Weights of a small transformer language model.
Size: 9 layers, width 320, MLP 1280 squared ReLU, 12.4M parameters.
Architecture: RMSNorm before each block, no biases in attention or MLP, untied embeddings.
Training: a variant of Muon for these matrices, 4354 steps.
Each number is 500 + 50 x the weight over its row's rms, rounded and kept within 0 to 999. Layers, rows and columns count from 0. Numbers have three digits each. The size before them is the row's rms in percent of the matrix's.

# down: layer 4 MLP down (transposed), 1280x320, rms 0.0415, rows 1021-1063, columns 0-159
# up: layer 4 MLP up, 1280x320, rms 0.0904, rows 1022-1063, columns 0-159
down1021 109:465465542517499386544487533450484559588539533457461520479549548467543449448527514479469508558428477455475541565458551552519590447536551552492416585565460556460505555464556467491512588570477454566527493515462393475551570438519629458405479421454464453551493581484538567505527547467537572446435553493407559463535531558442551463532568530508509510553458396494512523471480508493549566533547405532518507458533523508541504439488582472520523513466565500404490530538531524526503519500448453
up1022 099:541573535564595583509444419561431509595560470475486526502432523573535604455535463383459511463505466539498468429478463575488439502497424590514554539524435531498471535559420527525531554545482494448493496459519509494434477518505566513468581615484492497504453419459482535537479500439522543498512549521525508513560457342530535530589477539555412563531502554513431518460412474489539501500466416480522513458583453452516547502518514584497501467389556473616458487488550390473461521434467513
down1022 092:579487546586423556470485505448607485398508526523442517457485554550467530510419525501566459518561450462419567507613587545372546461442494569531552540473518479563489478507551548510475541490527517493507534487515517580432554563548524485459541461546512528532541505509462466587479504470507412515504504559398569539570531511455487533512420516495586556401555623472507478545560462465557550451402580473454529516538477536447508464508517489516507482619419440459445472439455343492510426523562567
up1023 101:507503506550615456505522500460480543532542493559461576427495463439445564439501443509582482515484485557621528466623458480542469492484463478484579443438395557433491458566499412431476485512453573500515437527473419477508462423571468527434517526620469556509411486478490561491550455522484508468515462515534531348493524570550532578532504561513559466454501690488457447441434507515546554465563541502547489474469600482479539505498538484506492461501526437559552582553473463508529521529591445
down1023 109:577468482441510521442541424485408489507495529482500522588474389569456450445418463534518496447479568457561457480566537471455456543472497507473579580526471481465584535562443454546497537544438552451672401590530488515410504442511454505553436425512598404444519473468459420464460490511487504522476467440426536492435530506501340471521546516487565536537448527553461591548482500520507479466499497506468474507390550432500471454505455480484453437497544438563470524575542545502442550576507554
up1024 097:496456461510502499519442534480525499513527508470520453466528435558443494546517486565533448394459448385400493486572487519522567484529554593484500487526572479496505512438534565479523554453521571530501501579543574493544575490511542525446519543476450533556508473451617531574506596563546563455454619495529522579574384566505589428447444407563524529501518498543506515535561550564420447450536543393534494552475452524545502499556518583505524544570478496632536490485522484520584482573543514
down1024 104:580521514468525492417513435571473503475504471491522415545488505458567497394458431506548542472542458553553555555530537571555568611498472481561536558456538490482568519526472494526494499591500447516386450516527483473484439584606516399437551485460471532463504507457465461509514374475478459426452481460549518562528517525524478427530595648463632421494370511475489433547519512504554484523429552549500376450520473496472499605459462513469507446503531436563540538546550551460450525451575462
up1025 102:564564497474495594452514516518555547467457445486447491601495467392495458529502539458482474483403498576489479568506546494554506508498464483418536501487534528478473529540535575599459523425477632486448546509517396496479498498474477642412445437527534528436398430456523543425468595483585403459457508559513484498496485529513518477421474511500512431451508478466593381487475431571522536588537568506468516462434603504471469503440434547569426514515470500574559444511512527588450470481489495
down1025 100:455443432506513484449458475400618435416538482435585409544517532494483440493463602563443534505548493504538540486504424514485413464375522449509535435541506496512469562528514578555594527459508427499400516515427526540563454459612529449505555417505505474513517507538500490479484399426462588548451424483592509554407453522429472481573501569475468566562511463468481482569580388561564502453435486462454570575507368436537540486483466486557491519431595510571521490567510574462561507537409446
up1026 087:503532494500543526465479491496418496459523460553517548475437511441517533472566483481495534535591474521487560421454445474491513516559495582585452476433531536521553521470493477594541498541483564550445534561358535496448472499429553445560454474472550466511481595416443428439460554410510426531472522521457585527537490539434520565558515505467483465518520513506592477460497472427518464537391424510551454470482574436637539536460527521522527505579530500520526578519551575519513466476397487
down1026 105:497404503549433516534426432589590456465535477478500521540514450458432498425460543515494514466491434430414520519454444527506544517433600492510514520541430556508418448495457503465529482464563482486521564507595508559522497493544395529490585523477441488501516493517554505566494533520503531424509576474505524492465513539504512533536485362503462572560413508574409537639469571541640455496411474532450570472514490505467547547480499469507467569505469452491510521551452506542478433596491536
up1027 100:464617520492520490486444469437421552484446459494558524444490452565595479487499484549459511510494554546510504403536448522565525553562499536490558429508580440513526465532524469428406478482516454565480520400584518482544555449497495599534532564528455478415450415412384442433471520529475438510526457490398460508509519507498449564440523554545552629467524498543357452535546510470508503528478566497428500526454510441568492555582526469455484456521423454449494497500531551498451459506482552
down1027 127:496546383579553504479573536595566505487510575477431499434461418579400585401512405463435433415556412430538469443485513454445429400534528417522489463568570530567442536582424560435523516578495495435523559530452549426496481439452550492395493385457477500408471525505508431438491430498480613403579568471464517494518531449475502404510525535485530441521566554487493465425482557505528500494487469594495540438551520498547535451516462475549544439505467445495387521561467447541482484485460452
up1028 106:491518485416495429445509451502567524477469430510475550494502510537435460475500516457540425507448481497559528492380543424480479620519575509609450514545481415581510532469487492467506552446414522512482585517495495502369387491522505512507532509579459570547518500372458474485528624519504561503558478476498570436540492588497540479518499547596581568527491533515540469445539446440497565437653449453522435499502504482465478540469464446493473570481497500498445550492560488409513555580481474
down1028 098:455504495509386445411513488504376454507571475510471546497530499559471513515482486514556579525544472539455534561468442487426558482513438443524551459493424476514425559458538505377554482472501461531562514444543499614509518436539427498546522541492432490454429571485505531462466457486465597523487502489478412513460529507501517432525536513479524468572574473424464448506451553625484447532519560485532490501465447563566544496544515498551578409503444468559452534468482490499512471496526513
up1029 100:526568439510377468517600469427533468524533527456550504499480528384544445531429473460503547475458539504556518477481593561517483497442492514455508555568403569516501469539530444518501513435405464489494595464508467591491450577451420524447431466551493479487559499589563413571495580487509480506492507515452579419526462552526470467574534558559526488417482487433451391558560558514529578512563574481443452436548473479535510402571522574552399528461529491564558563528456581506465527459498459
down1029 120:579420485514513539442539541536510496494452497304514549541633467515456523361486459535564486462425488467561542445440525512481431501454560502462502492548484474492524530492539493521507548545496477461410405513521542521521469529572503452534503464524420502463472489534381509525485470517450539475435597507539426571469465517388479469454508573505477394506450438464446521471477560569562524582509519530417525594491528543487469502461474509595462518365422425422516572557466500505493466497415475
up1030 090:512509488491550480566532471587483453537511495549535548461457526503623485552572496476603492431488549464489489386460507487542603420496518529512512512558385539449458438507556548516418541475497426559441511422430433553413372447489470515560500477506527556453443538547349500479503516582469573458582492463543532450462536532518478457575477499521454505594538404531465461519533544456476377514424574499492538416515494478519453534581483512469481615461450548530475487487509536493565475444557435
down1030 103:452420473389429510486491510497520565492506463516595510401508424529488442487502570438427503517463403531596482532481479462510499458534538436578480519382514497401483521538440480525491489556480541473343467521465480487393499440484480554576523535477494593524500439497450512480524415481581469554451522455519515540513519432545472488463427496454497453495551514481457513588557610525505549499478471588491525497571497441493430510454330446545416497458613404513573613488479504512506519524474482
up1031 097:515430578456486515493486497501487459596390498475493552518430444464474490597581543470458473567545421541519531471451605463495506571609473575511501395510482412543516514532573389542512480540525431548496506413470497510418496489467521510485592535503569489474457506462488492447522553537583566457503567477414522511561420392615537522571521582503506473526509507479455499491464512456479391459507527514489484470459532409478522462488443408464460511468483539542511447487520504480479344543525558
down1031 101:479559445541404478459506528430521447530530560496516497478562440486551434579495496517447481425511512542554516535429554605534498531436492458441477513524464568509504525454449516542467529500488484570476451479475498498487401600542493524528509533514528452485557581489532460474489555501505535480580517467531398509433531535479458430528546490469501464474430499540493529530512538530521466483456559514478512646554462496595437508461554543530437564517421466439501501426519433456396524452464486
up1032 100:499445409449476473462591437476552500521499502450574468502479488522450529438381481545569509493514540448429382495415479493536504479549467419477552444537410510514542400464491524497432579512516521533547417536496487575549471518475414591512494539536522557512457462440455491517462529526487475528531460533563437513528552469424476455607368491458451469546541537484372542504509460439470515470512566504473583457464518586476503434497445502520507626519490506520440493540436550499648391562552468
down1032 091:514535494452519424460523465520495613486512456479555544481505491482527558508486453510447521559587525432558590533489504500562485478472540490471540532581561459515543625525511462471583494471499442571509475459480575419639524348455566616538569459554508512420480513359566582552567581523560506524462484492466463519472445459508502550518509494508500547524534573548517470522493446525475491497436461563465447460552495501466503523491464512572539423477460536574468685524449476468483406476459515
up1033 105:548462426377449440451483501568453496444519574508470442585464519460551570486606514478450518447534469620522483552518586530532478465527483526425464491455467494521516519480507467546431469522551499517540543559406589479461587479592432502556581448411489577572496390444583556535450440471494537469542504593531521570492491401440577448444478460493475639478603546486432456462511514541545485532483498472525502523534521459532540604571434489523526523492494578488473550413424473410468482496503473
down1033 102:432498532494495405521454580535473510428476484524528555557516468463502522481541506485494528589448520561517503516539378567484482409473562596491505507560529517477438459501438477515503482566470422582571595479546600525395587547527458553463610454404544476513516540517456506454577448487551492514556504487483462457524524585493548511535475425630489560504582433458469455482485549569530459463583473540479491569549479359584438389429452463462538476590491516564507388513470544494505465419495571
up1034 101:510514510527556497506516403572563547382502565515531460477534561470408509440494399486462449501554540547567480532486487509488526538509480459492518522517555456421535440530380480483442497376523549435503522518517372562496488576432493529439527554594465493495448498513477401529464486437443505570613510495465457426590535578470541504522580591472491469543556548510499515479548559466541413502501562550578568452467438504488618486565473503417470477527486523495420576447394490519560502540567478
down1034 103:455556531495548493550525393346479499461502555436479524482418471416561528477456490493480480474440396466472484497442474503508453562497476495570531578524452468459423552426553495427523579567593621456450456403592474531410588497503528500529504490569581437396543455495584440469579482490611543575457437522535552516431490493448512536511470543487493459506467442480497472511415441535480577501418418542446494516463583559466537422561449502448497514562601463542550553570460552557482411440435474
up1035 104:501461446496470511481521424448518564432429514528474455388434552593493480499432658531479453410527436566497432483494626529515473475487434491532470511615530550522543478519532490569516598546513349521486473493486494567489490553545428522572540432571492549463518499533547502523495437453543497556411594592466566510539451573557468429488411525491479448536573609539392504553584546461573525452413491486525457474538470430581448502478602456451506547484466550488489479556518459610514515492533511
down1035 105:512497518343428548521355571580401512486504522553482529492524514493500545515527496527491501510455512457419424531503614499441483516491525463484526585588471448572440546477610505578521560548415542463548457519415455453524461467459479598513513562520481579554476443618457463478414490519555551510518465477522463529468453516525488443526435411435585553529530489547534497537482549533539451465565446496524514486520407467543560589494589429412502521576496519536454604408472524564513449428624495
up1036 097:572532467472485503522519430534498517489522565539440541586458481573534474462527483459446570484528486504476486519520514499507477472476432481438422450512466444436461489570421450414529587548595539522531533576519595464493547499482481609474499586473520424489523551512567528435521470428431511525498496496515494601512562459516544639526419545436455500493484517518543469612553527402503475493516421546461554476470462519476551376554379344508515535510487435532485579498407476473533529376563504
down1036 098:553452618546465460508431618473505499519510546494498505475450522458540548504515497532478516504564473520507508572435541449461440491605532551542608550557481467529571506461517500500490419428458482455654478473493493442524461488411581516513510510509474498462570457512431521581428450477414509564545601514480488537484492540495415440512520547533507510546502349387485488450453587517551492567514587541533547487538526514488453509487544557511532566431556539549507474465575564528476469488482492
up1037 102:452564438549450380548523476509397465537452507464443587539519444514456474439433477486518493425510554475466372529506444579525529522522495473530561533470454440429490499477467548532514516526510492589498383479510430459479463471574491508473545587566478459469430478528508429542547500471524473510552524505554516592474462517448471563656643559512522448558564407496489462464504513480482542510575452467508513548511535465538476425567459546571505501560582430560459556530477614578563590420559538
down1037 097:515469537462580578560518593498504444534504575501584492503461517525486548385511480544631495554429467530543559554507548503517466523406438539451455493467444556471543484472541528506452541409597331460583463519502549478580520503451489522541452606544592502438562474504471538517403547456529530506484485450491437463514478494552514472463425444496464530493502500540503467475539558507509420484484421599503492472401450502501481504517457450558499496510453530393472547423511478495447507537377481
up1038 102:474526515495430534527474606501437498539528526498537466337465397391532387399550521503501487526471478484554541479508471496477540475506494525511422497520477528469559509543507483494550549529521528442429482479482509533567505466501552497572517544495579487457540490423469567442493497438445503569539508580535610516500476475447563498510405485562577547443491448542561426454478536446486456432512472521494573549530513446491381548562554537509510563525528516527467587474528532499589510441436440
down1038 099:367473533491446526539478485550458525497473515569405497533546489433488479540513457581607446463483488516528462590503468412447511501557508438483484619528502512515450470492537516457523521496515505456448514430491515379529488487444568488482545479465550529482482453482508538492464464555430456443557434534498512518461498418449459515539525542452422529481484434530505440463424560449545447524553514460479489563424497490517495506572464536480486521485383443541373522572552507544547559492541553
up1039 092:464462417491493519501600546450489512429495490533533503527506457462505664553547525441600540548532486554541497495436510540511556476493543571484497497482461445530469584481505489473517452472438482510547505460519440489420472570480485463537469589485517525572510521481584478599604503475481532480473528542446547498553592494477341527522493579543488443520463462400571551423572587458460477526452485501519530507484414586403495551509531467488497385447508590614494488463592575544467413536425571
down1039 101:540510468515615443453502496587534554528447523464426520581469465573461480465581494537445408564527475453546500543475502548586525512470498478531486586542621560536470422527494489494523466509526479489522565402495516596656529461513506654547547445489552473514481496484498509477546547546448469523542504524443501381517435484456574471468491421573526471502610470530448501630556528525513522549500495532468571640559488507531501452445481535564563472534465460566511549517468523491577463433542513
up1040 110:506568590498427534600517523494559520510517564490373408467514458488526428464504489430453463590479510629529546502629554511474536536484369477503519528559409481501621484516495457587536464479536483504622524485556555485461487569476504507462442520525533498457509511457589567573544469488536510468491547512444528416439511518541481526432471516502489495549463502556435579516505457448515444568538550462480584539597491539561514488482554472539517539525530486527407492464470490546460512508492522
down1040 098:510465520419538544485548513406498510536514521488491429425505406453588507562477488423439522484467414508501395462623522466517538496476452411502544490500503507640462523580504464443610478549554412556545495544513480481431513548526505448442507465520415456546558610446483394479520425545480501466412470493484446480515485491539491462509468502522473523407518592481487505435558556431541546550556570449466509511489550549504465477449511547449523419511496545603420501513535532474553498637411575
up1041 100:549402551437540510543421437483432438507564538534431623448451477549444457474559513546501483467525470499436501510518467626493513467439508582547450561465445486521422505484441534429447556494594534409468563495551461504567475550446550526499456499373516496458545431539490479540429513497468484442548481467503516624561634457517432416477509485424401440490564494451567577548467500464509471472520506543470451498573447578477525467541514549386518518489531464402510508556538520429500470469514506
down1041 102:484447395554543527484584609504478572510409514529514456469601399490475593423487454465471444432505550514485480474515542506458490440535454463457542476524591524426550462555557507510460517572563507448580550468507467491472440502561463493476504542549524394505532546466494482582540567521513580499539469507477449525551433496567476548489406524464487532501527406529558444448443467559401537387429468374461444512379521489473544498546490537527483505491479441517475459394426402482468552569508522
up1042 093:483519483492476544612535547523426486499560375444507514503457438517471483544408550495499481520555444603545537490486516494480510405558504581519395486478511525515458555494577557551458468452526467374611619536553536432560529492497462479444523546477519535493447441555552417533493457486496376446509525522434493591443487529544464513441446513525408504413531555395483471549443561465513438567556444424464451451472539451476518542493456505543536568592466563511505460535587459540485490484514500
down1042 094:476420478448609426435463436601424473524464510466484441521589511491379477480498442411437534587604525518490453438516489485499480576516404587456545512519467418556509496420483510530564486505429463505501418441515500477569361552484573532518505541487436499504515507459464571513453522548545511553458521477494517478495506536491507499530544500408465586516394556467463547456494392484495517492445502541530585507463544496481420494502493477463461455535535521475509603602479570415454533467552619
up1043 099:444465435489433582534493538434496434474515517535441536486536557448547457569502506467554439585538514535588511478571486515507565398403549529509522415406467542497434454445502483517528451427457440519458451531459451539472486520399453392460506527445567485533492527427466575486496551489449538446456522569503505476425534455519500564531476521535542467522531506475508545406465546433462517509546537502473507561465547528525572553574481414514401467445503547566555432497501383595495498640451451
down1043 093:429440509585510508490511503483512545560581416443497507433522411462553450505546523529533490490523491486516459591527396583481547569462494430505396474572457567481546593447551607509580556489575469496501421375538551412498532467540469456541510520487427539524501574521475500451475589496571522563506478540532545518482483485561521466427560453584486557496500464584429515500508405513564543529530462503508439538592580506506570514489439493509496524556470426532603529458476468558517530441527518
up1044 106:524389520443484525507575549422504540564505455465524480458486498546486535466548463468509448483520485607530452476433563436432473454505434498511514553546599500494518508531509485557443472460476556413506488544464495466385467581522386483477489555424465382598465474509551561603556479443431469488457540610470586437496611448438473477475548482534588529591474535582492468454468587403522572517521540492546556516497468539521541460475563491511483463512552543565447442473439514518574448466454638
down1044 101:441457559506526484473495544472460544462465495516475472492407547480452449528444412494627480565490506452545506546496482515513495461533445487462530598503434341520505566530468477423485509502564443500441497517520458571517457490590471497423506404522560531459544419574434459489497476491481451475596580500569408606554480485520555437399527497494521519436558541482458507420515415460464525518480530471508548520411443420590433516493484420502374568491570480556528575582486465506389510498505445
up1045 096:446444567527538519517508603548449508485493541479565500553444524439551480543515570512557544591411428502369416517580454444552484528482556462414551574455546484533471486563466470507474521501503529468458428594418498471507420572520571501449517470494553547398422523433544479547559424554541591497539582460431510620461494508582528443565567532492532508534472495466503453535405493509536537455381418488502571564482554530572545496476512552468486546549466446428519487484520515479564545428512474
down1045 100:495462524479528491480544493479531501509501497377468448498475517509497619437447503567426509505396505506493570449635450497474466595548548519496467458465554582451523515490413470519524493531516467514490515506439585658532458461436495605432461483527585550472457493535482417593459589492549465562510512445492560484388537486522426463485496430447549550553469444569497451496581489504417560509571501467404565480480522431492510510424577479542457507562554531581610476510440513546409595531485504
up1046 099:520512528471457578528502531553497579560565514494508482376407474600414552407501458456567489531475481502462624571571536441445411463588430515547476536526499432560535496449498472562621548491510537617441434517539502509510508472666369452501473540481523501513505495526521480534575466455565439499510595571468445525600442503463467450434485521528440514561412496580488496584379456400451552436564492447502467546535457441552522515523470515576519450509522588535557496473502513495434424511482523
down1046 093:422442501455508405480479493522521409560538556396489531659520446444452482456482604423449460500472463556484417484465514548541501528405485440532556509489465547496465541391491518422468551506538532597535474421522539538478524542514497437574449478474663450473546540484462533476417456489454476428499512545491516531422439519545591602503573504551451561535582404538541528524517457484468518562443469494549530515455550506552568490490546472447513449437499432555471458485534479511576483547364460
up1047 093:508552585585490459517559418490443430458505533433505530502527470469519529382410462482487462477426532447535463536493557471490600447540484542494468496452396525554508535554472496498558481425541554429532467489380480471429510499494439609531408505550514535524626491492476439594539493446505480521560530524576476504469651548490470497438506495603534578466543524529511489531534567414563597588375527431501464525482556540560618391465488500531505496521508497523581498516502472434474461539473497
down1047 098:422362489527520599508485653473543476555456574403397479535479516474464533472509506546567534404522499480436561550522470502504440421474518518484521448506604481521471598472449422514452496476473453442484535575568520471524530408606549507481503537474567466503414524511479440429528561408557504480480560541547540490427513417478492594526558499484423458519566508471491526373399594525473529451548416467435503499515468477501486453551459594510516499391462445446402535640493467419518432531557517
up1048 098:449499471479567477544485459519449569471593584512482544387459534452569527456453449481478403539522491472510556457489424461545525547457545486414517495456520490514528450481534478435562519490526556424503511430474546479558502682440617504521604483484581521493544528556423472491531460605511562424511557445385464516476553469506479477512465446446502457461598557474514429514449579448550456482508473473521493502514520554429441492537497532521454514571424560556493527477411512461426454367518401
down1048 092:494565433478519468428465481499544470535540404539507485442510510550551580499556516522469520527521494456473522525493520543469497521608526417454534537512496410524429480449431617579554495544554426433595431588432562637512523519471458552591537519491544435536498567484507479489540532538494467563435496509451561558516492466556517525483509546437567611408599583500474441509479492515515530522550512548435482422527439586503612556488456556481527515545598487554556392532490503512556536540470530
up1049 099:483466470536461488408407532511528477618463522524486477436545429563430413518570475521477458524564598480452516511565462520479416498439453555488488444574543488480446433524425566501509562513477530517493434539471431637503494454527682451363547410495522427515430507616540519526464515464522356489571465480484477533476431484526496508510529517479515393517470528423507452473462517459491535542569582450490514537444563499436501490589503391397513471496476489500465484462516486481528572513549413
down1049 094:506521545468524489534428446476410539393465544462469555493599496547492550477531494396460534453602470455403544430531482574494509533564555494544444565466437515454455522623489509550480577353506507505565556456444455527549526481419525404530414571539570496525554501415483549444550477596539471539474538502490504456556462555437478539459391485511453536501512550396524572548509511590493593500496449531563536544542427526474394448519501509536448403537457512507576526569410417470535490521446542
up1050 099:531565455534437394516629466514450445450431411515473497436573508476522463478499446583570429582530493446472449420512540523525519390498555475440561480426527439499459438470398497426432446523547461428514554462493486412482519494528565535504458472582402464450489347507477531528499497411519431461488495510489458456478518448488535398467509476560480518412503451614483390525500439507519524571522531553459421550483549525543551476589546458494498547566467520520452440585498459500509499442562471
down1050 105:454486523573517549509485516430659467492510408495527493458512502435437504494557463551553522522603406560495427447430554542541539472430542479578426529421486515514449495459487584467440621476554519516494523483540487540458591393525460579509497344454503500540490470490499472514557478546577572488595551553463558498503537546462458545509498491485667476543510452505522563474505463549516485455502414484515535543425491423468468426393495549490474553509456525533447419451441460516505460587476491
up1051 096:516513424532469476541501579572556483464432508549537461421543626544490511532561531549611423494399484434496563507551577506539527468570550495541570507508573508465465427492572471511501497521482511547644569526525527469388522500467538545484539557474504466543464520430521518603542491439512572504468473534543504562535512521488545410457461381499487546431468498440562405555451416525468548400498471537423429563498524465571508523480618511428519489482507479589508490405549551516506445537515484
down1051 103:481536548522508454574499553497450575475478516494579520578508562507466497499547477508509495537518505419511503489473522506431449463506527412581481459432492464561486499494564451495503548489452489417476352519464456452616474487449580533521442544489584508495474487526526515547518461475517487485470447421483456504544490500571456478490386523555428441457574468522506477451494537545510547568487497460518633517573495583464510445507413502511498442519493550461582498521521515520544488462636437
up1052 103:536531496516532393446450475483548524490439513523513515486482512612439523523533589537560485405341526512398490427448458464503495520628493422414446488500494435560391614480570485448484520543478519508569455524623529483464466538547464453548602516457417448565511427515430504465446471542457453489451540600515515587535542550445482482558423479481508578498516455364526469527463510555524571515493495500560543507450502523479496490492500432481468538512536505547512512413552510613509446427505587
down1052 109:534450555511463521472465564447550569544453497507523498589473431540502409472508535505414519512503499462410468479484405567465429616470555452517499457542545545464472463436492482411581431429518541428501487509549562539505461488503553454516544513394527407519457467475454525477453652523505465556490461524525542520527444454507456499413410554488457482417549461541469501460452492470529581521485591473589453476444460599429481527487547448458447487465524546528476484444493396534550428621567402
up1053 101:467512552446439456512454560551495584510461481521479453531468429517489589451552556482486521364467583543640558586474469502453506455548473431474451549530495502528503535463533481438486495457537552535481528481495483446503520512584622551468495486577535446501474601502508534517437406547560456492583426468461455497511474451537548489421439523496456406519479449501440557511457498426496354607547540412551548439538510472509557547470568518523532531474506528501458479486499527502466514453509575
down1053 112:471481484579503518500526435458527480543599537501402440533513395485428484522506573461466536453585427507429503470558400503489541522597483442485550505436438482530486475465408530430501442460429491457500491386486562580454529530446446547501546497501519443443524519465492607591489550426436504539520533472436628476440575603466401513515441544471446511497503451522411582547584543539560598421546557526430460426492515476556558467471490534504520509462584414522478515469466531531558454535539518
up1054 103:617496525488484588484507434529486562427510463540537520519460527472443527597504543472587424463503498549531522487387520543506547500468529522462492567423526543563519426475521536521571538464506495517547574460538500541481470583575533474491478491498568541488463579366463490435510537509482492478550482540494509459577443542468498453506520450561496497512498490482556473488562463567498451434552521530467602525485504495497552527556501594460528547526441418470482600451518561506548575577539592
down1054 097:482446537495506513496554448428404461369481512502402462433460484501446533416449514483524510484513566502500591500479547500539514453519551466445490377624471529500472502551463532553531523470540507550448577525490437591467536508516489394396510474514534485450476415397451536530438497537506547598430565502591605442517450481522414494525514488560421450554482498526503445524554475464551468470477497574543469488501544606508446382477524495534487413526423412570566504586437491559392511465541527
up1055 119:530535492464469527469475457475523500493477474507596563465486436514499464471472427489542387441421566510496425491488471534448451451435463455526590577532471497500488518489364529496509484532537467513575518481572564456485474472576539507557527476532450525447491439517434554514565562586435445400484464638500495489509517500523504441495550493513397542616513465486498458635513459460540434442477440509464481459501440524396522556565511528529523507541439485452425480532538451439472482481427529
down1055 109:498569519504489471468551539449510531507522433491544520452479497543455504420529555477433475478497420523535575482485502452499471459434484465500507491551425489513478420446448602478576407497412431508553575510513426447578516484478481480510527415505558538384480460490559550493564461577462484500457512563534499505530527495450522552539472454587383556488550493481439464507415531429453551449496458509490488429555503578515499398567490505540429502505478537482445429539455359411490480486483539
up1056 098:505474563513624470522470581470550478445442527495471485426507461507469499501586517446559515460466472472561521438464522524471495504480488526469468527485438462492501417532510495525533581517561500547430515502423454474330578550425481527496585502573427455557522526507554480459486423560509464509438577497471574556578551508517547540466496395412486523458507527498525479500501536591505490464473518437462553538519485547470518482436498456472434610566484471426444503552514420495517534483552476
down1056 100:494512574444426533495621513491422432577519378536604489535455533521490532461454476496380555495458519486456478540526430469520504479487497487462511348547498488529486477389506400463482382428465514457582553459484502499531425421527543552568458450483483489484491604516493470506574480537411417470532501543531484518501553541494449429526517473540500552461600534509404532468451456603435460460462530482542447498520491521553548470480490535486526508522507478560465426403494518548459568643454550
up1057 100:498446461556489488502442525510474576506562510470514646489506444491481459434455549511516520517502439514429567472493539494423600379412517473476442464573575439531544520418544446529511453540440490571559531529488625561496440563431542528501522575492440437511477447507479485537536485498471444483507524574563501542542509556496522571430562490506519501576467534479530564573499531538592370419428548431531513605428569536555470497489555469615446431415367383457497517443586538474453521521527570
down1057 098:420532541473582477530448442479348400547456461501461508436484494478537510476506585487525607465544457502554552398526495515440443574516480479527444455492434517552403467520562503540459559538406509511532516536538545540582476504559517470452506488449515423443444535513462509564591555510443479484444438530449568425502523519409529519489474630502467374437503433489568379465469422523493535554435505506477489491595432488492513480520514487510567532533492462556556526470514512534481455586563457
up1058 086:467495565439517519542503496424524514592457485480537527428538593500576499566528474468457455511509476544383434441449378523485394560478615498470552621531559405478453574551449534519512456475501493543500504512455510496460415478535633519440502476501424447553492506499555476421571463440500466516534518422558519449436477484512593598563460567500454584556479504445484406533527517543571534502445529520533572525545523521552456502537584542553547514503421474521412534466549521444448539490486529
down1058 103:476460569519540481446464486489469506457431509482466498546476432512511485550479511516575526556403542450510490562501488413439503547521515503546425445451475590505536415523472500516493456477445505476382515477580514555561641525379493548541503402480458523463488538516421431450502477467509502518418417513538514566561539470522396526484372471558434464480528556482514535546492506507506607506517518545563559543540409430482449458455510496484569492525515483545522473541479438576559498586491563
up1059 108:455613463581540393437415543447448480571503494551456503530465589540483488567460620536538463500467572587502414448487449516528487504511416547497457581524480446494492488432508469593380492504528523594620409498440467464463496562536530517421509590528481473472445531615496567526445447503483512484554442524480412452442453505477463511535499559517526507486481509470412513530478477467480439467452438525501503492538377486539590511507578529533467580497471518509552525531548561524453464588507549
down1059 107:610480486495499488487455496537476507559476420547462455545565521449432464519579446486578537538480462516460427460545558468460547524529668561462574567490396542561440518519422601419476451515432556590514429478575476491456613524461502498654527505487451522521471535487466496527494506428398549522441497521449456529552451573499483460534488556544473534528477512411410491545565486489517465525451509522502425554546487542483456494459539464546457514506453516459581477549518474487508452519541491
up1060 102:515573486427562503537484495480478525482484442439527500497398475433485535463523450524520487454488521527468505657456467548554575558418508527519442475488421462460534449546492548503501535409582520439486577496501518468603579504434447523474476474655538485524519527498559449416547575538473542521478537488562435516530462460423436525467490596499509489428403560495610502572527373453542492449462522417513475543406508548468484535501414498563491522430516578459492542425590527517458430561584533
down1060 104:505558507488485537476450495585503538533638468489461523376482709441532558486570499495516480521459504426609549548441479516516508442505473535560463553480459536480469422499444567516504424468504492543439417520548474478539592526486490441487539521517519506590613506473468514529435510426490483516630525578462533479478551522536501500527579443511541542578559433507548533458455506523489404544505433491456517434535493438539493483529521454505503513499479432525500433466567448466585574503552539
up1061 102:467608579592492551486461556527454584429514506565485447491496488529553478455439502479445490474593466465550487396603532557587471490517534441484480405557494481564449438463532493578474492529632480630496504462495450448495467588542407437538489509468459505488453551601511502523520406530516513622539434552549489503555441453554576488445568456473504565488452509413562493457564510536592526441506471497434451504484498547535541484443475480541576449457505470541537503564514522505522452442516473
down1061 111:503464504436544415591528449483517567575511471460563463488477480534459416457576445541611420481584565465498435486517487416434482510509557429451459524610490443514543461507601483484496455501479541422584505513482559476516498599379473408485547525457552529489536596515386520445487405518471439543491555478456517596522512570447421491499458460531486468467474565507475486590419494470440426501517561505524525504555448508522465475550565486472619537502531474466526533424479487506415544584493536
up1062 098:637454522523543491510566565491475502494459512518485426591468392463468514401464577452493593501629542435602503445460487519476513521498549468469504544459395577399426533535421446442479530535511413374517471512505460489462534545540571510509631493447517448569430490553563586531530500559485513498556468533438452428636517551420453437585437567514448482565536529377465465563483489473530558558536534547474513521510471494521523445522475477521546527559441543415459591456506429507446526489595488
down1062 094:445456446395532576638528510482450492479507522459442563463531506541493570500511488468480477553446444506519559517578524489444522573455479563480360552545521500467525439549475506460518551489566442521571542510480556461552492368455502578500541451457462487450425479395555451442441459491489439520452463502493519439433521560529520428352609556470562483485541475581529567444566474427477529512513448438449438456555411473509473448505459538528503394474551460552516552485473556518448544546427468
up1063 108:496478490409551384458464452556388489460529615538416518543502523538548532572382494480564441538496451491435514484455574385510432509534523422541576561481433567636455490489544463431497434455524540471632425481483421485593511517527462499455460541455422541501382511468473520579502478460534515550552512481474539564504460493511488495542428489516457410484535489391486478501460524476482473476514530353489537482423536537505539433503531531510511422484485422447499493508470591480494479469491510
down1063 106:499530533529454535474528431528480488513541482403508534544510470498477479517599479463480463472563490556463467521556394494608533427424436511469484520500549512572485602504536472542544460510588438558422433437557426466429498580489470527529653517461535534494394550503501426556548479497548524524445492540544515505469546475601565460466508515557525430539563519465552462525506473536582411448493495467441501547528571542516543516522527486568573556489425537392502440445485494526491494408404532